{"n_layer": 8, "d_model": 768, "vocab_size": 45647, "activation": "swiglu", "norm": "layernorm", "attn_scale": 0.125, "tie_embeddings": false, "init_std_o": 0.0, "init_mimetic": 0.5, "beta2": 0.99, "warmup_steps": 99, "schedule": "cos", "seq_len": 384, "dataset": "wikipedia_en"}
Each number is 500 + 50 x the weight over its row's rms, rounded and kept within 0 to 999. Layers, rows and columns count from 0. Numbers have three digits each. The size before them is the row's rms in percent of the matrix's.

# o: layer 3 attention output (transposed), 768x768, rms 0.0742, rows 332-447, columns 448-479
# v: layer 3 attention value, 768x768, rms 0.104, rows 333-447, columns 448-479
# q: layer 3 attention query, 768x768, rms 0.0882, rows 384-448, columns 448-479
# k: layer 3 attention key, 768x768, rms 0.0879, rows 384-447, columns 448-479
o332 099:474478535561491492428546567410447443392559462587501451503497492444420538418544451478474627563531
v333 102:471524465519528538353570423512448376468380572530410482514521438588590528509489475484436486487559
o333 099:571491478619519434481543531525559436511519470513488488429479502453478603593501440503491543456593
v334 105:448515498460518487422561508498433524556550452534465514523535496433563543531482443442559499606557
o334 105:521421548469500485452464426597506438465418499427452524460550551590537535465475433443567531474574
v335 101:540498532426378470518563466454555545506535505517475465558508454407582513514537470631531527469517
o335 105:511460544464512616517449531610512458499459523433446480571493478488484526461464439487584533498486
v336 102:425571459538495566465513512481572553524549485452443433574481463468500535510480566399512455438498
o336 103:423489453520601465530505491585561444533505539540371528517469550513530511545532565374506508516464
v337 102:479549485566525444471564455441517535504520554399520417595515472512564522498467547564436464479577
o337 099:503526517558515547361440537569434420495474498573415512501592562483378517479549549406480553522551
v338 115:521488526393437519464462502539519475564514430457499520411581567431491608464531479499465460483427
o338 111:539537516460545419566488493530497531523440572498520563459448537452445508441528531529469367526547
v339 107:505512494499551496476461472552576502535480439495582490551589474451476558510431458550432514449508
o339 105:574576455489499508508548498531504446553538455558461544584465500339412517455516450495464443540497
v340 098:493472555426549543532437563446460554537465457457548516613527558555440527502488477464488494509506
o340 098:586469468407396562505437462435522547546478470510488492442512434501437517472603613416500536469559
v341 103:464526529520536485454456538578392491550566425524482536550553455544507475527569459495528395561462
o341 103:455552649463460582469509479521511509469573386475382550529602499498471495474554473521500440508509
v342 109:465389533575426505445440465517439429505527551487494493477453525552514489595496441580576558532546
o342 108:433449547450578515436468538556460523462534543437507604513531419518482478502562572473545532600489
v343 103:494500494552460539471417521439533505496444520535558432484565492497492464530570473563557538573542
o343 103:473518525464489536535421472612546495542548496510543535428517397563581485546468584470498508532521
v344 104:476466502536583520505528423515499495496429430513582492480422464382515596491497504462488472525564
o344 102:477514538482522574484465484584518513520495485438565556484516541462493599506418454571475543442555
v345 097:505521596526582412442533578518434473549486413543499486508450499646444592441518552519499445574513
o345 098:607444459529469395525526516478459466586523497571554457491499592539470601514561440594485468384477
v346 102:538542534467489434495547504504464484449559459511542467510481502436492432460568509529526489484532
o346 103:479631415603583425459502432456480514550505388599395464486486527530402518535564464607512419564493
v347 114:498458472427473541547420465441520477441548456365478495580482498558463579475469549571539534561503
o347 111:459351405529453497579477457561510524513644452504515549538495501411441465454501478475590502539525
v348 102:450461467474453498435525516571500472428624440554498449507508438542474553366478530486472505572448
o348 101:591432490434438440466548443367533498474505512439488576565496506495476506559480455564544433509520
v349 102:480439474453429460455485498428443470520489494519490507528473464479483565507457468566630435536509
o349 102:448468524465555415528511501516528456521529412470419578440571523479536571493522514487557553535487
v350 105:481492520472463410525555417500418415496523490513497491416413443535541490487553321578475523460536
o350 105:521562486551485489487436521548509453412455582509542437416601495492513499418508465470490502409600
v351 104:504546465496449425449479482533442477550439524535511565479424476574524548562515441498454539482531
o351 107:473570565556508548487469531592522493455538597480607514556556492507550506543470597532491567539488
v352 106:523517463576456474448549511407372506590496443527523502555630511456509397546540533535517561481469
o352 101:500567484562494570550484530407483465599524487457490542455517463516517503454469535587602498486548
v353 100:498535533551522506488555488589524470456469525512562404521524507576522532515519588522474560481417
o353 098:407470484506488517483456536578507478526468533537473512547482458555431490497578471517561540560449
v354 101:448490483435462470453527503511590561517505593429467459515522527540490504399549492459537514503507
o354 100:444516483419448579535500436500511489501494632517435506330407519516472401534477536613434559498545
v355 099:591501537471555499483544535524542521380425465491518563534440498468495480535555497479431530570516
o355 099:457485545464484552548572558460516415506546510592533613557384522370577467502574529508530555558436
v356 110:521507602505519456394510555491447523507445429465399463532547563566503499490478545442488411492419
o356 103:469487499525497496519572491503422499452449446521432466507602475438459528525517563501527502465441
v357 101:572473503419443460550490491472461414435427435430553496456483473455435488452455498505532431521427
o357 102:522497521536444514509599435509437487583600450535417549598413456505423488518512486516458422561511
v358 104:469542553478582547512542517539531496531421496604507595489522476425496527448497531482435511526540
o358 105:525451474591511585475474568503535601503568601450585461495535544541563599446512462492470493498449
v359 098:446553527471550508448543411488497469464463554491488399562518455507462529425528467475524516505451
o359 096:402511594515567482422499536495463552482462418543495496534414483437511449610438550463510447566547
v360 094:513525545462535516557560428415476510538516431441515510368471453529502498628385556546472473431527
o360 099:423452526423507592496407505513500560452488467504519478477594488549403551514523567477546537497544
v361 111:545475451532465515577531425493458535433446485530491520549429502479553463536510423557415555456419
o361 112:494558440494460520426475568571521484464539464538527473471532396534518586483571508566499379532517
v362 097:476559465497534573466506462499511435420512500607468502552581533515470496451550516532531560476454
o362 102:517530510573575500521505593490488454423436486548546592523499575523484405548620543498487521533484
v363 097:570590534588512578398499453469523427556491429451575481527455496473533409466395492545516522483470
o363 098:511473540604506491415586520491490448485474454469416517474371550491549550463533589523553547449511
v364 099:652414509576459553588479479525535545495410514528551437542429545536519505496492485539498509525500
o364 102:490473466533498485577536548467508508511540511529426399507481468487475506511505401579564446547459
v365 103:512516498423515485531512469532456520545457442437610552529494503511477476515482517453459581429527
o365 103:571505390527485494471536472516548529490415508508455494551527474497437578492465488513566425395439
v366 105:432544531570468495445468444399483493532543541485514440502510592480462539438546451509420464462553
o366 106:441483490581496518471573461480537511453475500480459572536485615507465513513474500569472581573457
v367 100:555553547480493533509556453485543492508565557500535515374505476561512523526487582460484571488480
o367 098:481543490530496518547498484462537507515475549534605436465562417434415536451476529594472570532533
v368 105:590596469474521441537338484530534473555597470503534465462543479572488499516565645445437559530518
o368 106:468479502465440603519528436499448515521430498495581536561445415477470495458458538417438604447463
v369 104:475473469537494481504452540501465466563498518471547522449508552542404478525453491375536492477517
o369 099:394533514564469468510437474414572497504493421572491589440495438529538531473552531561488650485488
v370 097:381437443552566489458477521439552501540640516516407441561516488468512467574540488552485542497527
o370 098:481448534586532421532524557492571492495512450514472474563463498383461503444490472423405394473480
v371 100:512568431473522480450429575494494533565663482552545483410443536530570505520550471461458525491496
o371 100:470465500506522484558451446573538496493491544579518515613453503410445442481501477497400514501565
v372 098:535471531552447451563497554486563513443550519440516498484550362464529549612512560503495487528546
o372 102:444495479466524501524502536509524463496455513487593510536446406544519549500483518434498507459465
v373 108:425492496530556539514569566507454498549477519493503481434452504495462495495541483530577415523407
o373 113:548405523430437389545495502547540414505484439561503517508490612488468512473438522536532561525496
v374 099:402497542502528580424508605521517486426500391461516556492487506478481417504612485425450499458500
o374 099:425447503528527569577442457413475446542482527483498470453474456377583344524552437461492488615453
v375 105:494520511438451489495476525476545486476505549457520454473459513550422484508483454436473507469392
o375 105:379513534465500436544457582498528453548481510650572466524595430551467504440523529520533518538512
v376 102:497441566515455457495521531520440534554464440553544533551448519586533571562494506500472447478574
o376 102:518508541560524631545493530510549481514460519523510528501556545515558454507474520457520543369475
v377 105:436551513450521480487540528462536489449502507459541504515489537543480517492485425456457541488513
o377 106:474459549487476502450496443631632421523489470539459509540510481399424529598518445520596574554523
v378 102:489462524491491503587495504523595585428579594540574474348491422529453541564484529492551406551505
o378 100:426500493445542506538529469518480509453526471471526491489561513575530502486472503547528411503461
v379 104:426491542543533547444540537437488488559498477490467496536564553535531552412513476498442493518473
o379 106:508439546544503485485409539497540371579501569596571507433493489492430488483524493459556572536529
v380 110:576555491506556456503520492572580426468562531518547516485467539525530538489540452542463563520498
o380 105:484411487423450566470467530481496576510566445578529511499464454510502479551441441417503501540516
v381 103:487453464478532459542457457498524420504559511482498542492532497534459517426414474503560470550437
o381 101:525416447528491557442563515540473566550477434419507517394548496556543521500380433527544521497523
v382 102:458441506539500519571491513481469543531454580478499480517465546564553584477508523435480512554482
o382 107:498444620448426450476582515605512566498511483528544436475559559602485506475578527449467616584393
v383 099:418447502514509415502522529399571545529526384471430417505509465549525417487485466499512554524514
o383 102:504488417510553491487503521384457608486451496519420498503489478560419489412524449577476487563461
q384 103:427480540540450439467462499522483558570506424486496437527474491554418485521498471527474484536461
k384 107:483516536468552394512499486519509508389463461471475587457421473537589458492507547432423525524501
q385 166:436504502367451418427499509438437445480562515570500495502597458531475543430449522471523373533529
k385 107:520491461536472443504523485454459434481440535414548402466508480579538524459429501444413609500541
q386 104:520529582507369401486410517500607470598472463535550578574426447454417454566468424485499472453536
k386 094:488493540490491542575545497537560519465517487578525533514478519510546524416473482479531563499437
q387 098:493480457505384425527508478476497475370578492498500513604519557440466486490458414553466467482493
k387 095:555648499498486543470477544514442510433490565576478539418598460478467390485484528579496397441453
q388 097:478499390512466480476580515457554446557437563432500573630397499590463490492466524493489518489539
k388 080:473584543404485454495428555497489506488498561539360457437526464469578416573537410527481423491414
q389 094:527516441445483539506594478456562552536543603503560535480538518474573478503468576554493487522546
k389 087:559517504519526484517546524443509453494547557553558506542451530488504441484532547536467452553647
q390 092:547506475565467561569430453523563466487430516481524481514558558568566438545488593461533527468503
k390 098:415467544574482410521523538517491499468517497410555439564452426444551497496477518497534514456528
q391 098:457612519429509500478424547531474543485520503501408441393467551506602523526463495577552536462488
k391 086:491486517555405451533593531489567541501539492504526479588495592563510486469531577424444493510475
q392 090:483523477464493498483637515495436486467606499522497493476503533408515528408598478639510484507509
k392 092:508472491505543436479355480420525465482548519460510418494521506510391464474459448481450487467490
q393 095:550447623417460495449497481482495526483466537499498528541495465491555487530442526365501459594509
k393 093:453481531469556432461415453485484439492501460502535584524530500489434470482530464526503512488574
q394 097:438458500541551488491532461537462395585459468500519466506594448484546490588496555484536438418477
k394 091:527560480464498512466541495468459478408461461517534609499493501413438502515576598523560549559486
q395 099:534516475582500465478456487594492420402429468399410493512507388485478467551506493509440518390480
k395 094:521490516543502491418528525507606531539497517602490448523462560455475489465405599564523546427561
q396 092:555476512417478484485494540506570460636501471411510470388438493510517528520552530443539536483543
k396 098:418473471466524428482529482549532484484516463534521491484511485527480472585548555515517514471418
q397 093:501496555487511462454544506455460555509561500519546484551548417465406507490515453440440382488549
k397 095:450470554521548508326496589469561510456535545491593440504418529527520574491509558597505480450523
q398 094:529526461471463486490501491476569511572466500476556531521445450463498497449554468616467479578504
k398 094:475499514474508504538486465450507566484543545458568462593570436491526509434472457497508509472521
q399 101:531458525537592555527413582394497544528490492559560589443500540496526470458473404452470470519506
k399 097:478396522478480501562486583511445612510483519462497485456511492423583569543552467442478495553577
q400 102:488510507536533512403535517427527464542521533490566434456407469547470539441479548511502397496462
k400 101:419551456459502427455528583511544514505502489496413480515503463491508511545395630452434467534526
q401 098:535614595551502441536478459499490474456529517505525510579460488490503484452462547446530544451501
k401 091:485532400579490463541664608547464389530529455480566494533489534577568521549465523569553530448446
q402 098:511558413487530427523550515486446517570424492515445555443526374540517455526540589472560524476509
k402 089:520461500554519407389492393554532481527453451503525471487526504511423597404539546536548462490461
q403 098:506480485535525472528497558517449417539546483540453479468472418542533521523649511482413477505490
k403 097:514435478535586477449594478504427477589584495522509529549507483486472584358468514456474427610469
q404 097:525470456540458534572473414531548538489486595536510480452573551423518476410488481535432524488549
k404 090:550493517512475579552530485526507463447476480558449519461599528492506443491533459469487501547422
q405 099:503471547551560494630551538592464480617583526528563497414437465486429639545474508516558594524448
k405 094:445473477537516426421501648533425491460459518488523516505443535427498544531559512502461501500551
q406 099:627519530439516481494536494492441522474406572447461486472554512503486554373529559504463514466623
k406 097:533519529610437541534574487506443474534519549535643463487484426565536465483485557531422454490447
q407 094:552511527484619523493439529452461464464595357539473525499446518549466515561475452547579502557562
k407 094:499458475523422560496496523527524469475472449572494509526529539543509479437591544522466507451482
q408 098:470419408506460494483514486487478505437465513511479422513445576522500426498512542462511535562478
k408 098:387548499481544502557549458521559494494482532580419472484437447476438528489470497530503599572515
q409 099:511516489458566529484485533502475487525480525464353489437506519530499507507603561525499529558484
k409 097:406504494571448450473519504379509548452510462544470479454496589484493524506527520494559492579469
q410 100:507507522452557512553451496451509438499503556490504539491466360415504520572468434440506484576474
k410 096:484480440524494431404480556512500481535396457412531403535439544491570569542459501538448517534609
q411 104:426503426471436449536570574529472473518527570551481479458448529488478478566487589490487574430475
k411 106:432456383482550421432523497455514508511520501548506666524495530484514525620586568477535548448455
q412 094:505604522553443505458479407494473465564479425502550445522454519517522455534488518400484432583536
k412 098:485496505477518488505507475584522505518449517552524560553477532562484530514550478393553569492417
q413 096:526469512502574407451423411531480509547518506526430512519547514544485542512513544467545519516498
k413 095:470531451454511489579479515431528470512537570537475368506468474493513509438535546451450442496418
q414 095:483488539497570497396493549492402494479590539597359570572522543537553537448579497453528480512506
k414 095:565554571546539548505483583517472457502568499508507493430512520583468497498460521522431530587453
q415 096:519459518501451502549463486487538463543435521517467547477470481590515479519475524495564563501465
k415 094:435511511476467552525429490628515504445445486458552506485450480514563402534539552570481612366494
q416 099:417461509470557545543416539471501461501560399549432491580495426445570547495435485473513531518490
k416 095:525540569438549434551479508523422534556595535494532427555536440562570580564485420444575491575610
q417 098:491542435441605562462523546403539486487546388423436507530506524523496419552509409554500451423480
k417 090:432495559441472438494541437535511546536614533517524533508591503492522564488533473491402580512529
q418 094:549494463649570489496543488478451487442476476488571482520493444514579486525502488467450500474448
k418 096:513473517599475485489568465512551478623583468449505535525540486557591527519431405463464405514468
q419 098:522540541467561440510369436537512506534482443455470457574538500494486458552519524457492539446557
k419 097:558480425494522491511494472521492486443493510486569568491492505421375495562494628564511529465470
q420 108:565504504472509466559606501507437607489517529560437481422450507490537519370450450526490542494464
k420 102:457504432512465462526479505506516519544564453514444431460460535548469488529561567529413488668404
q421 099:516624552589390461468469506509561573441503413522490512496379503553494518484472519475535401429462
k421 096:425615547590405579485506459479450518516479524377429444469619413446540530491533397555584476533536
q422 097:550526430464493477490521456551546417483549506572500557536573440562458484446446469491518579519507
k422 094:463469517544628509443538527441467425511529430482514528553459502412514479476513490496499507534577
q423 091:528535493543521569469493448458395457485510503495535492434500509501540458464542432531460535552483
k423 093:524451516508510598517477496474542488449495437536534491487366531417554503409522534604559476502510
q424 097:450496364606480514507545555485588447513451530505486584449469477502497466606415543440468544493424
k424 098:545517503476618476434570534476526461559468559621542536613540528426496533470528459452513402532479
q425 095:627510500510490513475451494497478458428557537433487525468468550449577464499464468477475513372434
k425 094:518448556456615561543483565546437494545529536516616504470558457478454500466455467451683504566423
q426 096:501389469495483529445399490501461453528469501575595358533543523523469475492490465618496452525574
k426 093:480582539544543566531546544513414530452469496527516567401524411417590489493489498466536608387554
q427 094:470439490573561508530414424511486553363542553461521532455490536529444556484476495571537465518453
k427 095:520519490449551488466523596493559535541442504518564515532458456448408449538580494520402492420449
q428 100:491373614478435469610505562490487522480497562423509553536421491465487455501485505448541540402558
k428 098:509556500549562537427517495556489536535485518456584440637491556448487567422493545514619458457564
q429 093:499456529419462438541538450488507528484490532410519383548501564474477455517420494541545547421484
k429 092:484473407470519437474422472416451514577523479529586515459534534480498468454546501515445544509500
q430 098:565507474432514563510528475519479505401651496475531501488580511502489546466498494435577486497553
k430 097:491542542485418546513497555435469525467519508534423523517522490518526469606478581443466592569538
q431 096:612542511509526426488368446569498395468543593516495365472449502584533445605532455568512485433511
k431 093:495404538490602480532489499463518500541494574544534448462548452530467436492407540461564570484533
q432 095:509436559372496546517512465428420441498503450450515524488527526476496490547553523424429466493506
k432 094:528470517524506529427482423492529475437501506523458533445496436429552553509490399550445479531553
q433 094:589456538561566511534479372516457522447509563503538481513576530480458467540393496453447426486548
k433 092:593494514529440506559543470444382489517529490450415502444540480570513545420510504556495550495628
q434 095:504436557395578359438532481532458441528472415526583456560535585530447509486562558524542466525454
k434 097:459557544542528458447486469541484505485570531401529399609522500536523530530481441461492468537451
q435 100:488529467530456532499522443538476511541517502444505526524580423356376527500502513570518510542547
k435 098:483493489510559406559497491507613508551482523454529529454460574524510580531509477537583487474458
q436 098:575526545559506514543541601533602471451453476567455519560446498501484561423497576405477491482475
k436 099:520468543503571432471515521494455448507502507520534577600469501450456524508496432532512470483480
q437 095:513587525541464380551528503556498434515434496480390481531410584554519407464506428465473466491508
k437 092:504400484472500447481446492480432498506490536527528444532556507541574496406415540560515498421544
q438 102:526482480500471523384441460511502598490458384523465599550629530509538571509442545471582486430494
k438 100:465484523537536507584552444393438557497418521491527480567459487431501514493496586518510452583500
q439 096:437457552455483384559485445559508533440492500475471421405495461501547391547532431455490441497443
k439 095:534503510518548566558456605475497489547462545427526396484540495545492561532527559480433473550469
q440 099:496518532556541524458445470444469493542472562533487541500556592531510444546486442428515473462515
k440 098:509500426504523455453481403568598446538571540512479456499548570477436507488502546542441506504494
q441 099:487446490520417555503433567514485513495529534491548522462535518537519525452551456571607478438515
k441 100:484549495457555501537459493457472627425466553496485528450506504435551596498442524445597496532490
q442 097:518445547519561539470403528464444612431503480522603496472527509467487473522513358460592548490445
k442 093:343534497571427591477561442502555410474547515433382516538535539541466530495534467651499517490607
q443 093:507493485515422478418451507489455579494513424402526478527495544402536500457416519543513521518413
k443 096:588523485480514542470590545473478561464442558504547521480543477590463488473567449477450511420427
q444 096:555554480467494516498527457461516583549525542526554568545527522471624513524448523487517460366518
k444 093:473463441520457445527586489592538482518410502464513606431470483498486517530434508433470518476492
q445 095:427512521503531474418480472499547470537451537459375470493621547558476497436518466580500466526571
k445 096:517381482459469478577518538516491455440468485480491473433500545522545506525530579507546521507554
q446 101:527566447522523487593532504530491488508433464557424461522404503498459484461376454483436465527535
k446 098:488463547577543465570512489550447539556496491479490495513536486479498462535420451510502542481455
q447 096:456567497502523440478482437459498443453498431504602485520510499491491448495495504511483486509588
k447 095:515464550474424505519503506502529558471485511540445530488525494475552552444542486514504511428398
v384 084:414428466463481501485567434505534455487526521488481522476510560565483555459554553501486464519476
o384 085:545482505520519567516416552479418477542511506425607503482584461634448539444467419588574493556546
v385 079:507483497466514499470516573438496435482563448374516410442535525497555459476455463501441483542552
o385 083:421541462507526496428484515411540517577509514522528497530485493521530422498465471406461369539503
v386 080:506444582463554551512496426482538578368479501484480613469577547489526530553574483416614568563512
o386 090:457567541577449560504480567518624496582446514541501443568440512601441481587482459494477469502425
v387 086:497502589476480477526484555513459514499563465475418456527524492479471493582572480493525583503585
o387 089:536479521497495432569447498409558558578484462464538491507424523440405550521450462474480433527553
v388 082:579435513550433404469536409649437504525465473516435497476518492495504388436443507515480530581511
o388 087:536599475537467488629518435488579452528531508424468568449476474499557509472502458453431433548575
v389 082:448475550481486479529393453540456476635489555530575560611543594437509456430546512451433562559481
o389 085:519495467476511586526509450562527542500443435578551484395508489483491523574456525415556543636572
v390 080:475513507480524547590526494581505428479560476533462526505508606494552481572471522506517467468538
o390 086:494459542479459450516660501531534552504566526533530494505489541396511516418471517522494500512414
v391 082:507444542508365480503532438493469452412447510540448531556528439467496577431725524504502500553468
o391 086:501450495503527490501542534576480429492482444504382443503581511571592445497408505443551545464533
v392 083:556592466545498497556586507506479575573487505418501493556445519547542490474508446599403457485448
o392 086:521432522483528460499479500540494490553493459463472501528514514432522505524510507534524529384435
v393 081:460539543562477449402590443514425468519506407426443489475527442469506443524477540529516450522456
o393 084:418511401518531445532386489544441524607479530459605527489544555482534409532452556467549438550471
v394 088:555526582553525421534478466488521507554455541506472536522495450524501485546534504465449535490465
o394 092:508449615481404524483441428596555394433444501395482527571428566480558470511482449499461527434495
v395 084:539473482526498514537521601501542512371595491527490457533500428504564463447519502480447479579607
o395 089:445556434432471471467434412454541433519451538487482521578586399472551528459419540574504477498381
v396 080:488469600465453446509521413488512446490443541449439597561407450530518364432437530472441501596470
o396 084:459633543462466539515574503558483499483546489457562563511595623474400446553533464545536590513362
v397 085:475542506479456458508588530480503498512493535523430547517506413407482438447394475473492554528609
o397 087:450539522520522468471574590456517541459489518476493545506471496488467476506364509410442459484482
v398 080:511427474538545470496473378498523585548482462562470535532441523537508534480578513423535447452541
o398 086:478573526529582514484467471518475474554520513490418476553647569529522537511437467418517502547482
v399 094:501500507445465481551389552505515454467336450505600443526537429571493509526385531555548552472450
o399 091:517579487528484489440552549492450517493476505524569452479466460487463524473512482591461561438492
v400 086:551549562530560501554430545493398468432507542555557528615485524451419411541468532482564466497606
o400 090:463415404487506463495429390555483466460555462579586489545482495506432517462444471535558413416495
v401 084:468505485468598558533544476471518483542567515481538501533510561522503584429542530448481454581464
o401 086:454540476458562444526495440534502479564519468478465548433456484532449485508357490452484417522498
v402 084:530475580551442480525529444563550525545509457436395545437537505589571598457592547463500590460556
o402 088:448440524468500588404426542563502422500532471512556511456484458597547514438510406501515540497603
v403 086:542464599508532492482481521574430523712457445538594486549504538357555516492414535500510526446531
o403 089:470511518463609495461502465475499540552500515501555483577487481529417471484537491488480483585560
v404 078:470534478515574408444582538410342521413530498525506392510461436536501530591484510491446501522415
o404 082:548514489568471467490487465391564473535474512512429480517453525502510470528468454534446514421574
v405 083:487567474561504466451471466532527526502457544466507512525447509543472536535529518506568463393509
o405 086:580419508457508563471538538489422436504495584506479458526489575440462483453467495489496511520511
v406 089:497513546533441427433534452510509600454560530516401629506527503471525434569436526342500539548534
o406 089:495551406579506338532546543527510507538546526545474426550392388530503434396487477483500500395398
v407 086:405485525474543543536425499471443406490507460503497506473455480337404508526592514536533453439501
o407 088:439578531521548570474495418515443502451513469503503336494559515483468508567507507478485548524516
v408 087:517454480521570440499521423527470546508440586447531444528510449465456541584590516597414387564517
o408 092:485513449413541483592442532462443599576500524504500494503518503506620538480481448504419495496485
v409 085:526434478577455443433519525463580404565472606508414463572478613619499440480456644516565556381424
o409 088:555536505518502427552654475485528513537481549523409514409536564480476498442644468511459505513463
v410 085:510508490528488568466521489424455559559482530411562476512484466524518463514559389559487528509554
o410 088:503554548488424380504455546487516445484529537493526497538477526444506462428421474501510538457466
v411 082:546467455492430510474432494508482377467397555496370570504521447500456584490506525468489530470450
o411 090:481484542575509595513551532534549456465576506422540517450418506551567475471498556408475457509409
v412 080:547463563533526472453502541575518519490443499555518529526580468440492499498548517538533450523481
o412 086:514490443414525534436447434542541441438562567324422476459506497417410511506594473420463432441567
v413 088:506467406416514505409478500457476405534473477472501492509495505439547497552584522580411512500546
o413 093:486564414416518473481549443477507411427469488487421408582581491517531548524508411444567473519589
v414 088:417440490558457537562528463384485606467599428582538486460597375440468523413589532441551488419542
o414 088:509400466501448503530558502521513538555506488557543495531451516444530521567481525446458493441489
v415 083:567497506497528552530451546460434645493574521464500554474477466533530442469473529532537445526448
o415 091:590474589488481503551371562597458506496478448496535503596567531464505516494499536394442486545508
v416 078:438494556477499463580513497448525551490570445494522561417480533566651405531461449533389419535472
o416 084:455484453507538537487400458494537546571431489517480532486438558521600600511474459481583552440467
v417 081:529435482477539495444481531554462435431496427528487454490496481502492565542548480474543565528465
o417 086:497477512522547468556523555476556605486528565426484464560529529462432577489586448407491547472524
v418 080:445525524529422499554508449473527545499455545583383515478511487526531469592588496497549483518524
o418 086:538424433463466476551442469542483444473559495511551416551488522489514498541413532390433541513440
v419 081:566543549495513542518430504457497545549494634507421563525458552586486528467489503410564502427621
o419 084:464546551512461490528521547555513480506584468559489482455416484516529547510387573514520570480499
v420 091:549533482523547502546484499469506416498499412480504510482380566414594386578474415464552569477525
o420 090:547488492475494460499519501497547546482539409504523498599615579497487606443454478486475464497530
v421 084:500498493519448481499536563500525520470568405500545413368563519482517445518442570507483451453570
o421 085:521507576534427479501474561477447418456408543540494597531422478607513507525392544497504432472407
v422 082:544495431549450480540472493499458503494544510574472546412545419491585446518411528482476469497492
o422 085:493488559413413524458539529536459485456460530533463454527454478521512507458522504567528577503427
v423 088:487427454485539468508533560491526506483435522455431539417589552569553548566461487500427560446486
o423 089:510369550468518468460491450535458547507460542412375532532431489365524513523523439534600486596498
v424 090:485483623507567503519546495559544481610528467502495567516499439479434586421448472428501568521470
o424 091:464527472468470416496449570492519520496461476484561499505548531471438526529431504489473535539499
v425 078:471512456550538484432487444504494452503416521403552535550572412473474470536455535487379529461484
o425 085:547560469533448603389434486532615474453509534542491498482455597501441475569485481565425438432448
v426 080:484534587533533424558492546551445528488510505517454447490513452516434488428511445370478563501502
o426 086:539547597461494504443482490463507560444594445479569431541409582502564544534529502460498545498437
v427 088:524555502622569445507469452497425473531567448467520497382518448484540500559539469530490473495497
o427 087:443527514454362627477463483391502624490528514466435458475548577453487500386427458548527456513518
v428 085:473509499522602415528506514476564497508580397528613456531469499507397525414418521493505533554532
o428 093:550563492575506474560413411465549503532483520465444470498492536507538464493501453632539568497538
v429 090:533499529469436520566463586451495485445527480503474447423486506472512625507454403466479572497445
o429 093:639525628517524447465488543501523512479472498539531521478517624612453491469550482535500463487431
v430 083:515512488417517560460522569488533517440418513532517515590500504560499608520547492496511458473530
o430 084:441503472551422402506514482473479574493420493573540418485482516515517451454600468476506435478485
v431 079:491610540442556620556648545509511517472474535588532547406529397555556527548520524490629452533518
o431 086:425501544498548531455427484491394520533526557426542489529463605567470466484522525422447401496513
v432 085:446532492452586489473441449620486450478590463524459558584479611433510488370528514520477556508581
o432 086:543444482481495504527495508556536545480454576420414492424530669486514476522485567526520474516579
v433 079:534488525525543540464541545513505518525513597437555483439519615518556571481398492573564512510543
o433 086:516559378493462463450467507427526415539444527495445515462434440490344560480503512512401530492529
v434 079:442483580558483443467571501344520509531470483470562439541497636414480556462495544528468485524534
o434 084:454515516536519530570475501542516475462520398539496491477471498500535543525496499507424444520538
v435 085:508576489400582485466441527403615536501575558444555505463504517491549342500424436408526472586501
o435 089:484489499514524472470479531447573464451491521418533469579526486608488479547544520479524539558569
v436 085:522474461459485512570511518471418452565478481441505510481460473519528483499490509484486514419495
o436 087:435588460486494507359555435421440606503495562569475517496546426518578457594509527518489525479474
v437 094:519505471474547455453525539595484497479536551526557495537405418438576536470509491504587478529486
o437 091:481541543493509490419616406458475547423583582423448445534501477504466494493414546458504521517520
v438 088:548573564453445394515604490534527629499448559592482527552419567474442531484496509420498554435621
o438 091:528410593574593507457477479527496465561688502589523460515473535472502511477466568573409575526468
v439 088:422469454516443610492529557474415464584460542504501547524516465516562451485495549543457511581549
o439 087:489553499524435492519549532517560476482483431608564559450447505537453502548543495462482528531409
v440 083:531493477496510474467526438423413526545457502537491560486597382452500513497413474594434414529566
o440 090:478524537544424464532544525479507452494497491543542422561499431449437418382477573426489482522564
v441 085:569565504527494577477454474492456555500551485488491513474468518388492481546436520510388506418477
o441 087:435500513504444582502503539604579401477501604436536517489469489540423483484457475399544516501435
v442 078:483478473494514470494487463499428477434452466481608527509538479476503556498520450654550420456470
o442 086:484520430509526454557467468422534555448525563464490510504563457436515562549528542507493460506537
v443 084:580486521490411546510496516543471480507510597433411548537510441450453552361529475520531524480481
o443 088:491539488544405469484515493579495518566505474394586478530452548444493570547547526512481475592521
v444 076:551446505502553528512435553556480468520492557468528408591527525476533391509561522504634529442513
o444 083:495620518483520493451446533528523512507400497408559451553526527407550511456512537522528532469512
v445 076:583494501492514492555556410483470586547475475501426476483461561598519466491528501457502533483500
o445 083:449399505528538492470482588629505464533508567518452514541426493463539519569493462490483463537568
v446 084:514564583475577541447581412546484511575420608551510614475513519473567520474486472537431474453442
o446 087:479428502481534526456478521547463528469504471532477498513563518510474535491427501487517431570636
v447 085:526416541450526595565551546496497546442485476538509446534584455424558486429447459447552487453513
o447 089:417485413487493537479523481562582516608555500477436548514481604577581506558466584512526478590458
q448 096:563417508475469503478514460437432407391430580592428512604442467529474584414499626439446491511444